Weights of a small GPT-style language model, trained from scratch on English Wikipedia.
Architecture: no biases in attention or MLP, untied embeddings, normalized queries and keys, some layers without positions, local attention windows, shifted keys, attention sinks, learned residual scales.
Each number is 50 + 12 x the weight over its row's rms, rounded and kept within 0 to 99. Layers, rows and columns count from 0. The size before them is the row's rms in percent of the matrix's.

# q: layer 11 attention query, 96x96, rms 0.209, rows 93-95, columns 0-95
# k: layer 11 attention key, 96x96, rms 0.184, rows 93-95, columns 0-95
# v: layer 11 attention value, 96x96, rms 0.172, rows 64-95, columns 0-95
# o: layer 11 attention output (transposed), 96x96, rms 0.16, rows 64-95, columns 0-95
# gate: layer 11 MLP gate, 256x96, rms 0.193, rows 0, columns 0-95
# up: layer 11 MLP up, 256x96, rms 0.206, rows 0, columns 0-95
q93 096:56 65 50 69 56 37 60 29 73 58 55 50 33 49 49 48 42 44 51 45 51 61 38 60 24 58 65 64 61 66 33 56 57 37 51 36 52 62 40 43 50 48 34 50 43 43 55 62 54 32 51 69 66 55 53 62 39 67 63 36 62 64 36 63 30 55 43 58 48 47 37 49 57 49 80 57 49 73 48 55 45 41 53 78 37 46 45 33 37 52 69 33 45 38 24 51
k93 102:26 37 56 48 53 38 47 36 65 47 48 46 46 52 38 62 66 59 43 41 32 58 77 58 68 54 65 35 68 38 60 57 41 44 40 47 42 59 52 44 55 48 46 57 61 52 63 52 63 49 51 41 54 56 61 26 40 65 39 41 54 57 34 69 43 40 44 59 22 43 52 72 54 41 74 57 41 56 28 46 54 55 52 53 50 17 51 43 40 64 16 38 54 41 47 65
q94 110:50 52 62 59 63 38 47 41 42 41 44 35 36 50 31 27 40 59 47 07 46 45 49 72 44 57 38 36 61 47 33 47 64 53 44 38 55 64 59 62 53 38 39 48 45 38 65 42 51 41 48 54 62 35 48 61 58 76 62 45 38 47 52 37 37 28 52 66 56 53 50 41 54 33 64 42 46 60 35 51 47 72 66 76 57 50 43 52 59 40 65 19 50 54 45 49
k94 096:52 53 40 45 38 37 47 20 59 60 46 39 36 58 49 40 66 53 56 63 42 69 43 61 51 72 69 42 48 61 56 37 47 51 47 50 30 71 54 35 40 53 44 60 62 70 40 58 41 45 61 72 64 61 52 31 68 59 67 42 40 59 28 34 40 79 42 65 53 61 71 67 60 42 40 37 49 41 41 56 64 49 52 53 54 64 47 31 46 51 55 43 59 47 58 75
q95 094:41 53 41 58 42 52 61 70 57 47 35 56 62 47 45 43 17 49 40 65 34 44 45 36 69 35 59 42 45 50 42 50 32 46 46 42 62 34 40 77 58 53 57 52 56 60 36 30 46 46 73 38 72 45 45 48 54 49 36 57 52 47 59 67 60 41 34 56 60 71 51 35 58 53 46 40 35 55 65 39 47 57 45 42 29 42 90 49 51 57 64 64 39 43 62 31
k95 092:51 27 54 28 30 58 31 69 48 44 37 65 41 29 20 61 30 50 45 56 45 62 46 50 60 42 65 60 38 54 53 38 77 56 45 58 43 46 55 53 60 66 63 32 58 61 41 27 37 58 66 57 59 54 34 59 40 29 70 50 61 43 59 46 51 45 54 58 44 40 52 61 44 44 43 61 38 56 56 61 34 49 55 40 52 22 49 50 62 59 33 54 61 59 46 72
v64 088:50 44 59 33 32 44 59 46 58 41 24 43 60 62 57 19 53 48 31 43 32 47 32 51 57 57 43 59 49 44 54 36 37 40 33 31 49 45 60 42 29 41 81 59 59 51 60 41 58 51 47 32 39 61 53 50 43 42 55 43 51 51 53 77 56 37 61 80 61 59 61 63 26 28 52 45 44 35 42 69 64 59 42 46 48 48 61 61 48 45 28 49 51 51 44 43
o64 083:44 51 75 40 51 55 55 57 62 51 61 45 61 74 44 39 28 67 47 67 08 46 53 60 39 62 41 66 32 64 48 70 54 49 40 42 52 47 34 57 41 48 51 65 66 58 43 46 47 63 46 31 43 38 57 53 40 41 55 49 57 57 52 69 55 55 44 61 52 37 84 57 60 28 44 43 41 58 40 59 39 47 40 44 50 34 58 41 44 38 29 61 71 53 52 34
v65 115:55 64 36 49 31 47 48 41 67 44 39 39 43 38 45 71 72 44 68 47 31 56 29 52 49 57 32 36 46 38 52 53 46 69 70 64 41 54 53 56 59 41 52 58 39 31 71 42 33 41 39 60 47 46 47 42 56 52 36 25 44 59 59 39 45 59 43 57 53 34 48 64 52 69 70 37 42 49 20 45 31 62 60 63 37 23 34 59 58 54 46 34 55 61 44 49
o65 118:50 44 37 31 33 25 55 51 39 46 19 41 55 42 34 47 45 36 64 39 52 30 43 41 62 62 41 44 49 56 68 50 47 53 36 59 27 40 50 61 45 39 78 59 47 50 64 49 41 56 47 37 38 43 51 41 46 76 43 44 65 62 55 63 68 61 32 27 35 34 42 69 47 58 52 45 66 40 42 48 28 57 43 68 40 38 50 58 57 69 45 39 54 62 44 39
v66 101:48 45 44 33 57 41 58 48 77 58 61 50 50 40 41 69 59 49 28 58 58 30 66 45 61 56 35 61 56 51 47 42 35 58 27 53 47 42 33 59 51 53 36 53 47 46 70 54 31 38 43 39 56 82 39 31 56 74 78 45 63 54 53 56 63 49 56 41 64 52 47 59 61 72 58 33 53 42 47 49 60 62 57 73 52 46 39 62 49 36 67 47 38 28 59 37
o66 102:61 53 31 60 50 39 43 38 40 56 70 60 32 60 42 65 65 49 46 55 62 32 78 38 53 15 53 57 63 50 55 48 43 52 68 63 40 67 33 52 43 56 61 35 35 46 45 58 55 24 46 55 53 54 41 39 38 62 61 49 70 53 42 50 38 74 32 53 38 42 29 46 53 36 46 55 59 49 59 49 30 47 59 53 27 32 57 53 65 22 51 49 48 50 50 40
v67 101:38 45 46 48 61 63 62 43 39 58 28 32 45 55 51 48 59 26 28 58 50 36 57 56 60 43 72 45 70 53 53 50 22 55 21 51 59 43 57 48 36 58 59 57 50 35 53 49 53 46 51 30 41 49 30 63 37 44 44 32 56 52 63 52 39 46 42 55 64 59 65 54 44 59 57 23 53 31 48 59 52 59 51 91 45 42 57 63 72 44 45 37 61 53 49 36
o67 099:37 40 54 50 60 66 50 51 55 32 57 61 55 48 39 48 43 35 48 64 11 24 50 66 56 56 66 47 48 60 55 68 62 49 32 69 58 38 44 68 53 50 53 42 46 53 46 31 44 41 41 49 64 36 45 54 46 49 55 45 62 46 31 37 59 53 58 58 27 29 60 58 59 30 54 53 49 72 55 56 33 62 45 48 36 23 73 49 52 32 40 73 42 47 57 63
v68 116:67 42 45 19 62 59 46 62 48 58 58 59 52 57 66 50 39 42 47 43 38 56 82 53 47 28 27 53 46 53 60 55 42 72 48 48 68 64 57 57 59 45 49 57 50 56 64 57 25 71 50 49 78 33 57 42 39 53 36 50 57 54 56 41 51 47 41 65 41 53 57 55 62 54 38 59 66 31 69 57 40 48 42 41 44 34 60 43 60 59 28 30 59 23 45 45
o68 116:53 59 59 57 61 39 59 45 74 44 64 49 55 64 61 35 68 27 59 41 29 42 34 68 63 43 62 61 47 61 48 70 46 50 33 44 42 51 50 45 25 37 32 76 57 50 41 63 54 51 44 34 46 47 52 70 51 47 41 42 48 40 41 67 70 74 31 56 64 51 64 39 38 50 55 53 36 51 45 43 62 34 42 50 35 45 61 55 24 54 58 53 41 39 69 69
v69 083:51 48 41 40 46 52 44 47 57 46 37 32 43 55 48 49 46 43 50 25 25 55 34 55 49 63 40 19 64 39 57 56 51 44 34 54 63 60 47 34 45 40 56 63 58 61 31 28 39 29 72 55 49 58 44 50 47 54 42 24 45 54 47 58 47 42 21 42 65 63 46 54 50 47 48 22 31 52 13 50 50 65 52 41 58 45 68 48 41 31 56 54 51 40 48 64
o69 077:65 52 55 49 37 40 63 64 52 36 41 45 42 50 42 48 25 64 48 49 27 40 44 56 58 68 57 46 49 47 44 48 54 43 31 40 46 46 49 47 47 49 53 65 67 77 35 45 64 43 57 57 41 27 58 37 51 40 54 56 40 48 50 71 71 50 19 39 37 54 79 55 50 32 43 42 44 66 47 68 37 51 51 47 71 30 52 21 60 40 55 69 48 42 34 41
v70 095:70 63 51 72 16 56 59 46 44 64 73 49 45 56 61 46 35 45 57 48 56 59 29 37 52 35 53 64 42 78 31 69 51 44 53 58 54 56 33 56 55 53 46 72 36 55 60 51 64 50 51 72 58 45 52 39 52 50 64 37 59 50 54 40 18 44 70 34 46 64 34 38 45 41 62 59 37 52 47 42 52 53 46 46 61 79 60 53 41 44 40 48 66 35 47 55
o70 100:56 67 47 59 27 42 72 46 56 62 41 41 51 40 60 53 42 41 54 49 66 68 71 42 42 36 55 53 45 68 40 58 48 59 64 50 51 35 62 27 59 60 39 80 37 66 58 44 52 53 47 74 58 56 58 28 59 38 45 45 53 56 61 59 19 67 64 43 49 59 56 50 48 58 40 57 41 46 51 53 49 70 37 41 43 49 51 64 33 74 39 33 63 44 47 77
v71 089:65 53 68 71 60 50 51 57 45 41 58 52 55 52 43 60 53 60 52 40 67 45 61 43 55 37 45 47 52 51 39 39 59 50 63 53 30 70 44 87 67 72 42 41 50 50 57 62 50 50 21 66 52 45 52 34 64 51 38 60 52 53 50 46 58 46 66 43 50 35 34 37 61 54 78 69 57 81 71 38 46 59 40 61 50 44 28 60 50 48 46 76 52 61 57 57
o71 081:68 55 39 55 57 45 36 50 37 48 43 47 28 38 57 56 59 44 53 32 83 53 49 37 54 29 42 36 55 45 41 50 43 63 71 52 39 61 49 55 61 55 42 36 23 28 58 44 49 39 42 64 52 58 44 42 55 57 31 54 56 47 53 30 26 40 67 51 60 49 19 45 52 67 62 41 61 48 59 27 67 54 42 51 42 59 43 69 71 63 53 29 46 57 44 47
v72 102:56 60 79 53 52 49 80 32 38 53 83 41 30 35 66 73 57 43 68 63 66 47 41 54 53 53 49 36 53 53 57 62 52 72 60 66 41 52 50 46 67 49 32 63 44 61 56 38 54 51 31 67 44 45 67 39 37 51 44 58 59 50 58 41 32 48 46 38 38 51 69 41 61 60 59 58 50 49 39 50 56 48 67 68 52 55 34 36 43 65 43 52 55 73 48 64
o72 098:44 56 49 37 34 40 63 40 40 51 57 66 59 36 50 65 59 45 56 39 48 60 43 54 50 65 48 61 37 68 66 43 80 73 39 68 49 33 73 34 53 31 64 59 53 81 57 47 35 62 44 46 54 53 55 50 79 65 63 29 52 45 59 59 56 65 44 43 46 62 42 69 42 71 47 51 45 42 46 62 49 53 63 71 63 49 57 50 56 63 54 32 64 52 55 65
v73 109:62 70 65 65 13 56 65 45 54 59 58 50 49 47 64 61 63 37 45 57 67 36 33 54 60 50 37 30 66 52 54 55 42 58 49 76 32 62 53 65 57 51 35 65 41 44 61 58 53 45 26 66 31 40 49 43 48 50 25 47 58 46 50 44 43 41 44 57 48 50 59 56 38 50 70 37 55 52 43 56 53 71 62 70 63 34 32 55 29 64 38 61 51 49 39 61
o73 109:44 70 49 33 23 48 57 53 47 58 56 51 52 48 44 57 52 27 57 41 44 48 55 65 56 50 30 45 28 65 62 57 66 77 45 67 44 35 66 58 56 38 63 77 48 66 66 59 34 63 46 62 55 35 61 41 60 75 45 23 64 55 53 56 45 57 42 37 39 42 46 66 65 65 55 40 36 51 48 63 37 66 50 57 51 45 50 51 58 64 53 33 68 64 41 52
v74 116:53 32 39 41 81 54 42 67 45 48 67 58 43 25 43 41 48 53 56 51 26 46 59 53 38 47 54 45 49 51 47 52 26 46 60 32 32 67 49 34 74 57 32 50 47 55 44 67 57 59 73 37 56 42 42 53 53 47 71 58 44 62 63 49 47 43 54 45 54 51 35 46 55 77 24 65 48 51 48 36 62 31 39 42 59 58 53 45 70 43 62 58 39 21 48 59
o74 104:69 51 31 56 58 58 45 55 46 50 54 54 36 46 57 47 58 43 35 54 75 58 56 23 71 26 64 26 68 54 57 51 45 58 61 47 49 73 51 31 55 82 37 34 50 37 33 59 59 30 57 52 35 60 45 43 64 45 25 51 35 42 51 40 56 57 61 54 53 61 28 33 40 50 39 52 66 45 53 40 69 35 53 37 46 59 50 60 35 63 57 51 41 52 47 52
v75 092:49 56 37 62 45 41 33 50 49 44 71 32 42 51 25 46 59 37 22 50 63 26 53 46 29 42 48 79 46 41 48 54 48 67 71 49 28 68 33 46 46 61 41 56 48 55 62 65 40 37 49 52 51 46 50 34 53 45 65 51 51 57 15 40 23 51 54 35 66 57 38 44 54 40 67 67 42 62 50 35 57 49 46 36 42 43 49 62 43 54 57 60 53 42 53 64
o75 087:60 49 30 53 49 42 51 42 53 62 46 20 29 39 45 43 61 48 47 58 68 45 73 40 62 34 51 44 67 49 38 55 48 57 62 35 54 62 34 29 40 54 38 35 35 46 60 43 68 43 44 62 52 51 36 45 62 62 40 42 36 52 41 60 21 38 74 47 39 56 37 43 30 45 50 44 48 41 54 56 50 51 58 72 35 48 33 71 54 56 47 23 46 35 30 38
v76 094:48 49 30 29 61 66 44 58 65 49 32 37 43 51 45 29 37 56 53 39 56 63 28 50 45 60 53 38 32 43 29 78 45 50 47 55 24 61 47 47 47 59 49 46 71 37 45 46 62 41 75 63 56 69 44 57 49 57 76 37 46 55 44 36 48 45 51 56 62 60 46 63 52 56 53 59 54 88 34 45 44 53 23 59 56 46 60 41 56 47 44 53 61 35 43 59
o76 096:54 39 36 51 64 37 47 68 53 43 42 46 37 43 38 51 45 45 35 60 76 37 40 46 50 67 66 12 62 46 43 69 41 52 58 34 26 53 38 32 49 72 38 50 74 52 53 54 67 32 52 49 33 48 52 57 46 48 51 47 36 69 39 49 54 46 48 32 64 47 44 36 60 34 47 38 34 53 52 43 43 60 40 33 36 44 62 50 53 67 28 68 48 36 34 47
v77 090:59 63 53 39 37 59 50 39 53 38 39 60 53 32 43 46 55 53 60 41 33 60 24 50 67 71 50 34 58 45 79 56 42 38 44 46 64 42 59 44 59 38 61 73 49 55 60 37 59 44 66 57 41 47 39 60 55 56 69 34 45 52 72 65 37 75 47 59 39 50 49 68 47 46 49 56 54 32 16 65 48 35 58 38 52 57 49 78 60 46 47 67 63 51 47 43
o77 080:48 46 61 47 35 55 53 52 56 48 44 40 60 39 33 50 41 57 72 70 16 36 60 32 43 63 59 63 38 65 69 38 46 53 38 46 51 32 58 55 47 57 60 59 68 64 58 47 47 76 61 39 42 54 68 54 52 38 49 57 60 67 61 76 68 61 19 47 32 41 59 61 56 53 42 47 53 49 34 72 43 38 37 33 69 55 58 39 50 53 44 54 54 60 63 49
v78 095:52 53 49 46 47 56 44 69 47 51 35 54 81 38 51 45 51 66 48 55 81 44 62 37 44 44 46 43 48 51 46 20 64 45 73 65 42 38 45 45 56 48 35 47 37 44 37 76 51 40 26 64 45 42 60 54 47 46 44 72 57 58 22 47 44 42 62 44 52 27 23 31 63 58 66 63 63 48 52 33 49 44 45 64 46 58 34 63 50 62 51 43 53 47 56 43
o78 087:61 44 42 58 60 44 28 58 37 45 42 50 34 41 67 54 65 51 58 38 82 58 51 42 52 36 41 37 47 42 40 44 41 49 77 59 45 62 46 50 55 49 41 36 27 30 54 57 47 44 45 64 55 51 45 46 43 53 29 50 49 52 39 28 28 41 73 47 55 46 12 41 54 58 62 48 68 51 57 23 54 53 54 55 37 63 29 67 59 60 64 40 40 55 37 55
v79 102:51 35 55 32 46 53 29 44 74 40 28 50 55 52 41 45 63 57 52 46 26 45 52 58 58 55 51 57 43 72 61 39 65 51 43 64 64 46 34 70 49 69 50 29 47 30 57 53 27 52 50 59 42 27 78 55 50 56 42 32 57 58 44 68 61 49 53 61 53 39 40 54 68 22 63 59 38 28 49 58 57 56 55 63 51 55 55 72 69 51 43 65 54 50 60 52
o79 100:85 58 70 55 52 50 37 34 45 33 67 36 34 35 57 47 48 51 63 59 74 34 35 50 42 53 40 43 46 42 46 31 24 50 45 53 49 58 26 77 46 54 49 47 27 45 64 40 46 60 61 45 35 45 57 48 38 51 48 44 58 47 40 53 33 61 76 71 45 35 57 43 55 45 49 55 62 67 50 46 68 33 36 53 41 49 65 66 62 59 54 47 45 59 57 38
v80 090:40 61 53 38 52 50 61 34 38 54 54 43 34 51 44 38 31 50 55 56 37 42 36 54 49 54 61 49 41 67 75 62 26 41 44 44 63 44 58 29 34 40 61 64 52 52 52 41 54 53 71 38 43 49 32 51 49 46 58 43 37 51 43 56 40 70 47 48 35 59 57 45 48 40 33 53 48 27 31 51 66 34 59 51 36 93 73 49 48 45 62 73 71 34 52 55
o80 081:44 50 54 49 42 51 58 52 62 57 59 55 66 47 44 35 40 55 48 72 10 51 60 54 43 72 65 63 38 62 57 46 61 47 31 50 66 31 60 44 51 49 55 60 69 76 48 50 55 61 56 38 49 48 55 57 50 44 67 48 44 48 47 67 65 54 37 59 45 63 79 56 41 42 32 62 45 48 45 88 37 48 54 43 63 52 64 32 28 44 39 57 50 46 69 51
v81 098:53 44 61 57 44 48 42 60 51 34 78 56 35 50 76 38 43 43 43 43 49 50 77 46 45 42 41 76 45 66 39 74 51 45 55 52 59 71 70 73 36 65 67 57 52 68 46 62 41 49 38 57 48 45 49 36 57 30 41 60 67 53 63 53 52 44 67 56 52 60 49 34 47 55 65 69 43 60 70 45 47 52 34 23 58 64 74 49 44 55 49 58 47 38 61 49
o81 101:70 73 61 63 52 34 62 45 53 53 48 42 37 56 60 61 39 53 54 35 55 68 50 46 54 46 53 51 53 49 31 65 49 54 58 37 57 51 57 47 37 56 31 44 53 28 43 44 59 52 44 63 45 59 26 35 56 27 54 59 54 40 56 46 35 48 62 73 73 65 68 51 47 60 62 38 35 62 64 71 68 45 44 34 50 50 49 74 23 55 42 25 47 40 72 59
v82 112:74 64 41 46 36 50 58 31 69 58 25 39 38 71 57 43 31 52 54 50 62 63 40 41 36 57 60 61 25 57 49 49 43 59 53 70 43 62 38 51 48 54 59 60 55 48 63 48 44 60 31 48 57 58 36 32 40 53 53 38 56 56 43 54 64 65 48 47 48 51 58 56 32 45 64 74 62 44 56 64 40 87 49 60 43 57 58 43 48 58 21 39 66 32 40 47
o82 098:40 52 66 42 60 33 58 48 71 51 61 42 52 54 40 28 38 43 52 54 30 48 48 69 32 65 54 67 38 80 49 51 60 55 50 53 33 46 55 43 54 38 57 79 71 65 69 54 54 49 34 34 63 42 59 60 42 58 59 35 52 61 55 62 64 66 39 51 62 47 75 56 48 42 45 56 32 55 38 69 29 66 43 49 36 45 69 51 43 44 28 48 67 47 53 47
v83 094:32 52 58 47 59 39 48 54 83 39 44 55 68 56 39 45 43 49 30 45 63 63 38 56 64 54 26 73 38 43 43 30 53 38 48 52 31 47 51 45 34 54 70 42 79 54 54 58 71 46 61 51 45 48 52 32 50 47 59 33 52 44 48 44 72 46 73 73 44 42 50 68 33 57 69 47 59 66 78 52 58 58 42 59 52 48 37 44 37 49 64 50 41 55 42 50
o83 090:37 62 68 48 48 50 50 47 63 84 55 64 58 72 33 58 56 63 31 59 37 46 45 55 33 68 29 51 47 56 45 53 43 40 64 40 53 59 36 49 52 48 51 53 63 53 60 59 49 69 38 43 40 52 45 57 17 54 45 38 55 59 48 58 53 55 33 62 58 31 43 42 55 29 58 41 37 33 51 51 57 62 55 54 34 28 64 40 45 16 33 49 48 53 35 29
v84 102:64 39 52 42 35 61 56 42 60 49 47 58 67 59 46 53 55 53 62 70 38 29 47 36 39 59 40 63 46 52 39 37 47 84 55 54 55 75 59 61 48 52 36 65 56 40 57 48 48 61 32 40 49 77 54 41 59 57 68 42 40 71 61 53 51 52 60 36 52 42 47 49 71 64 28 79 52 40 67 49 37 38 48 50 44 58 27 67 60 56 45 44 65 34 45 28
o84 104:46 58 42 53 41 50 23 47 57 49 67 55 36 35 58 40 63 55 58 46 54 51 67 31 55 50 42 58 64 65 65 71 45 58 51 44 32 51 52 37 39 49 50 61 46 38 45 47 49 33 43 39 55 69 35 52 55 65 48 56 71 65 57 43 29 75 61 43 58 59 41 69 66 67 61 58 76 72 47 46 46 28 37 62 29 55 28 57 39 52 40 27 53 54 59 39
v85 105:34 52 74 52 62 55 37 58 39 38 27 35 64 54 42 48 59 43 45 35 43 54 63 58 55 45 43 48 60 25 47 54 58 47 35 51 66 41 71 19 30 42 50 40 59 33 50 47 56 48 55 36 40 64 32 58 59 40 38 31 52 47 77 27 41 44 45 59 57 55 48 55 45 80 52 33 55 64 47 45 59 62 51 55 55 56 40 52 68 35 60 36 52 47 49 22
o85 100:51 38 53 46 41 68 42 79 45 41 38 61 52 52 39 66 42 55 39 37 43 30 54 43 49 52 36 23 62 42 47 62 44 32 57 53 46 51 41 80 43 54 49 26 37 28 37 47 58 43 35 59 48 51 29 36 52 35 27 74 63 57 33 33 66 45 52 54 43 37 45 54 52 30 53 57 60 45 63 31 36 52 49 41 56 42 35 34 42 50 44 62 33 37 51 50
v86 094:68 41 52 46 72 46 65 54 36 37 57 58 54 24 62 45 63 62 59 35 60 50 56 51 46 65 52 56 65 58 63 54 27 47 60 36 29 57 47 30 76 66 46 60 53 60 40 58 60 60 52 46 19 82 49 36 61 38 47 53 38 49 55 56 57 25 53 55 47 37 48 54 41 70 37 57 57 70 70 43 60 43 49 51 63 63 36 38 50 53 58 59 42 42 38 60
o86 097:65 58 45 32 59 68 33 58 44 54 77 48 47 57 47 62 46 56 34 31 66 74 62 30 59 43 45 27 52 56 48 42 59 68 59 64 33 80 68 30 65 62 45 49 57 49 45 55 42 51 40 56 27 54 45 40 59 41 29 37 45 38 53 37 58 57 44 34 58 58 26 57 54 56 37 44 65 55 50 58 62 29 67 55 57 50 45 53 49 51 37 33 53 65 37 42
v87 081:50 36 49 57 68 41 48 59 44 34 39 46 64 46 37 39 54 65 47 44 45 75 43 58 45 72 38 22 66 35 60 50 42 46 35 28 54 54 48 27 52 47 66 46 60 36 54 39 54 28 73 36 64 49 42 56 45 48 56 26 33 46 62 58 42 51 36 60 64 61 55 49 21 44 39 48 58 49 32 56 59 69 57 47 57 40 58 30 64 34 69 53 53 48 37 56
o87 079:37 47 63 36 44 53 69 56 54 45 58 47 59 56 53 43 24 50 33 61 26 31 43 47 50 55 65 39 44 59 59 43 64 34 38 37 45 61 46 51 56 50 61 43 79 68 55 46 82 55 55 37 45 34 68 49 43 49 49 68 42 46 56 65 74 44 30 48 48 41 66 46 48 25 49 53 48 59 47 52 50 39 56 46 66 41 62 19 53 45 52 76 50 49 29 40
v88 098:47 45 64 66 24 54 50 46 45 52 53 72 41 55 66 67 46 54 65 53 53 54 11 56 73 54 45 43 60 48 78 60 35 28 48 31 37 34 54 63 52 42 44 57 51 51 45 32 51 71 76 50 28 44 38 64 46 75 59 43 51 45 69 59 60 40 55 70 38 47 63 53 44 44 52 62 45 50 52 59 58 65 47 45 59 41 60 49 57 56 44 68 51 60 56 40
o88 092:45 76 65 51 44 74 57 45 53 50 48 53 65 56 30 58 55 41 57 64 39 38 36 55 62 42 49 49 25 65 72 34 50 61 39 45 52 47 59 66 63 53 66 62 65 61 42 39 34 54 47 50 41 42 59 60 57 42 56 54 57 54 59 71 55 51 27 67 60 57 74 64 80 49 40 47 30 28 45 61 45 56 34 45 61 52 62 32 44 47 42 67 70 63 58 52
v89 102:47 44 51 42 78 55 28 46 58 31 53 43 63 40 42 52 47 37 33 54 55 61 68 49 43 53 59 26 56 22 28 37 57 65 37 45 60 64 53 63 61 57 66 49 50 50 64 47 62 58 54 42 51 62 46 39 59 34 51 48 58 50 76 43 67 71 74 59 53 48 53 51 36 45 63 61 68 35 45 40 45 51 54 54 49 52 40 68 87 49 46 47 44 58 51 26
o89 103:61 48 49 48 63 54 59 52 54 46 57 48 40 50 41 57 46 53 56 34 59 50 59 28 39 53 59 71 56 52 54 62 46 38 50 37 50 53 32 64 50 53 43 10 55 29 61 50 56 59 42 40 64 62 40 56 60 52 34 68 70 57 41 22 57 55 48 70 46 26 19 36 58 50 67 51 71 45 60 28 63 47 26 53 30 48 54 49 67 61 55 38 45 49 53 51
v90 095:43 54 56 43 59 35 66 22 63 61 47 35 22 54 36 35 48 50 34 36 38 64 34 65 53 67 48 68 45 71 64 61 40 51 40 56 38 53 55 45 30 62 59 59 58 50 69 46 62 49 66 34 60 66 47 45 53 54 70 36 30 54 66 68 56 59 38 53 60 62 57 58 42 41 38 46 37 43 53 73 50 71 45 47 60 53 72 30 57 49 65 54 61 51 41 57
o90 087:41 56 63 45 45 47 65 40 62 62 61 50 65 57 32 41 33 51 42 72 16 43 51 57 34 68 57 56 47 70 61 54 63 51 36 47 55 43 53 43 48 52 60 64 71 71 52 49 56 53 57 32 45 46 56 53 48 49 67 44 50 52 59 70 67 62 32 48 48 52 84 60 40 36 39 54 37 53 43 85 43 51 59 50 61 37 73 37 42 41 35 61 62 50 54 47
v91 098:45 58 34 28 37 43 64 45 58 61 50 53 48 59 46 41 50 35 38 62 43 55 54 57 40 69 54 48 50 56 49 61 45 60 39 59 63 54 66 21 36 52 49 62 52 65 54 44 59 64 71 47 57 45 40 57 51 47 68 40 39 40 55 51 37 71 22 49 51 72 74 56 35 43 31 32 56 33 51 60 46 52 67 43 62 48 72 29 52 37 71 41 47 32 36 71
o91 087:23 56 59 48 35 49 67 49 68 57 64 51 68 60 37 43 39 53 43 57 22 40 52 61 42 71 65 60 51 59 59 54 64 45 31 47 59 37 56 35 47 44 51 71 76 73 54 58 60 53 58 32 51 45 56 58 49 53 69 43 44 49 57 67 72 61 30 49 38 53 76 54 43 33 43 56 36 53 44 77 42 53 64 49 63 42 61 32 36 39 48 63 50 49 53 47
v92 105:49 47 69 59 89 47 76 38 11 50 50 64 41 61 47 58 56 59 59 48 65 56 60 54 56 45 50 60 47 38 62 44 55 41 55 47 55 44 56 73 44 54 71 48 49 47 42 42 60 41 43 36 63 41 39 52 45 47 54 62 44 64 59 62 72 46 43 29 54 52 55 51 34 79 52 46 48 63 59 49 67 60 65 40 34 43 52 29 53 30 61 46 47 74 46 42
o92 118:31 48 55 55 74 53 53 50 24 58 61 65 69 53 59 42 47 56 35 44 35 25 40 50 55 45 36 71 47 46 44 22 62 51 59 65 60 56 65 54 52 43 76 38 47 46 42 32 45 34 36 40 52 64 50 43 56 50 54 72 38 45 56 59 62 41 59 56 65 47 44 76 23 76 52 37 61 53 61 42 58 60 52 47 64 53 59 40 68 35 43 61 56 61 49 57
v93 106:54 42 32 31 64 46 37 50 43 40 74 59 48 44 66 64 59 29 52 63 30 43 70 49 58 50 55 38 65 53 58 70 45 50 31 36 52 35 46 69 60 51 35 56 70 43 43 54 16 64 75 61 40 39 69 63 59 55 56 60 69 36 35 54 57 57 45 63 42 66 53 58 74 44 42 58 43 39 52 53 48 56 36 46 47 38 63 59 57 51 46 46 56 63 62 66
o93 105:47 61 42 60 61 61 56 32 43 38 57 49 31 49 46 62 57 48 65 52 48 47 34 65 66 49 71 61 68 38 50 35 39 41 20 41 58 35 38 56 36 64 50 57 65 56 26 33 46 74 65 38 35 47 42 60 51 48 68 43 50 36 38 63 58 50 32 63 39 60 59 41 65 54 35 47 31 39 49 68 55 29 45 58 66 39 67 57 58 55 58 57 37 49 69 64
v94 113:51 47 29 23 27 57 47 55 67 49 60 60 49 44 66 54 54 41 68 60 41 34 53 55 52 48 56 25 62 57 50 78 39 73 34 56 56 54 52 41 50 49 13 55 51 61 47 48 25 60 53 65 61 45 58 64 53 66 48 43 57 50 32 40 37 53 33 53 41 56 58 53 80 47 23 56 57 45 42 51 47 51 68 61 44 45 39 48 53 48 68 38 47 37 54 51
o94 113:23 62 33 68 32 47 49 59 54 33 66 53 49 30 48 60 63 37 55 41 53 45 44 55 59 56 61 54 61 38 64 51 49 45 27 46 44 24 58 29 44 32 43 64 62 68 37 57 47 55 60 54 38 42 51 60 65 71 76 39 44 39 32 60 69 59 27 46 37 56 55 43 52 48 50 57 39 42 38 59 32 28 64 57 56 52 55 43 27 58 64 59 39 46 61 55
v95 090:45 41 49 61 53 42 42 44 50 40 45 63 46 40 29 34 39 61 49 30 47 84 52 47 40 50 54 64 33 77 56 45 44 18 60 36 22 36 46 49 42 53 54 42 43 53 63 52 44 51 51 40 54 40 53 66 64 33 68 48 47 48 51 50 38 52 60 68 36 31 51 47 39 34 38 64 51 76 56 52 38 55 33 44 38 43 57 70 62 32 49 40 50 76 55 56
o95 099:52 45 48 43 71 54 55 29 53 57 31 36 64 54 33 41 33 60 45 55 53 61 43 40 28 15 61 36 50 50 41 44 34 26 55 44 45 45 43 65 60 66 34 36 39 25 57 36 53 73 43 49 30 58 63 56 39 58 61 62 55 59 62 58 52 24 63 49 64 46 51 42 45 42 53 45 52 35 37 54 60 41 62 33 42 51 57 74 48 56 37 67 59 56 64 45
gate0 099:43 34 48 53 42 49 58 50 68 56 50 36 61 61 62 44 70 55 55 50 47 50 38 37 37 52 32 49 48 69 56 49 31 47 82 30 45 59 36 32 43 40 36 46 41 53 60 65 61 52 46 42 55 59 51 56 25 36 48 75 46 74 40 46 31 45 46 56 49 23 24 37 47 36 56 41 64 53 48 37 50 49 55 58 22 55 34 44 50 67 42 42 33 66 48 40
up0 097:55 42 45 64 52 50 61 44 28 55 37 58 58 46 43 49 57 36 67 24 59 41 43 75 68 52 63 50 67 41 23 47 63 48 36 51 43 51 45 66 84 44 38 61 18 39 62 47 43 48 48 46 41 20 66 44 65 49 37 22 50 40 50 32 47 69 52 61 46 41 50 63 51 62 36 44 43 53 59 57 53 46 33 39 59 53 64 52 49 49 51 58 48 34 43 55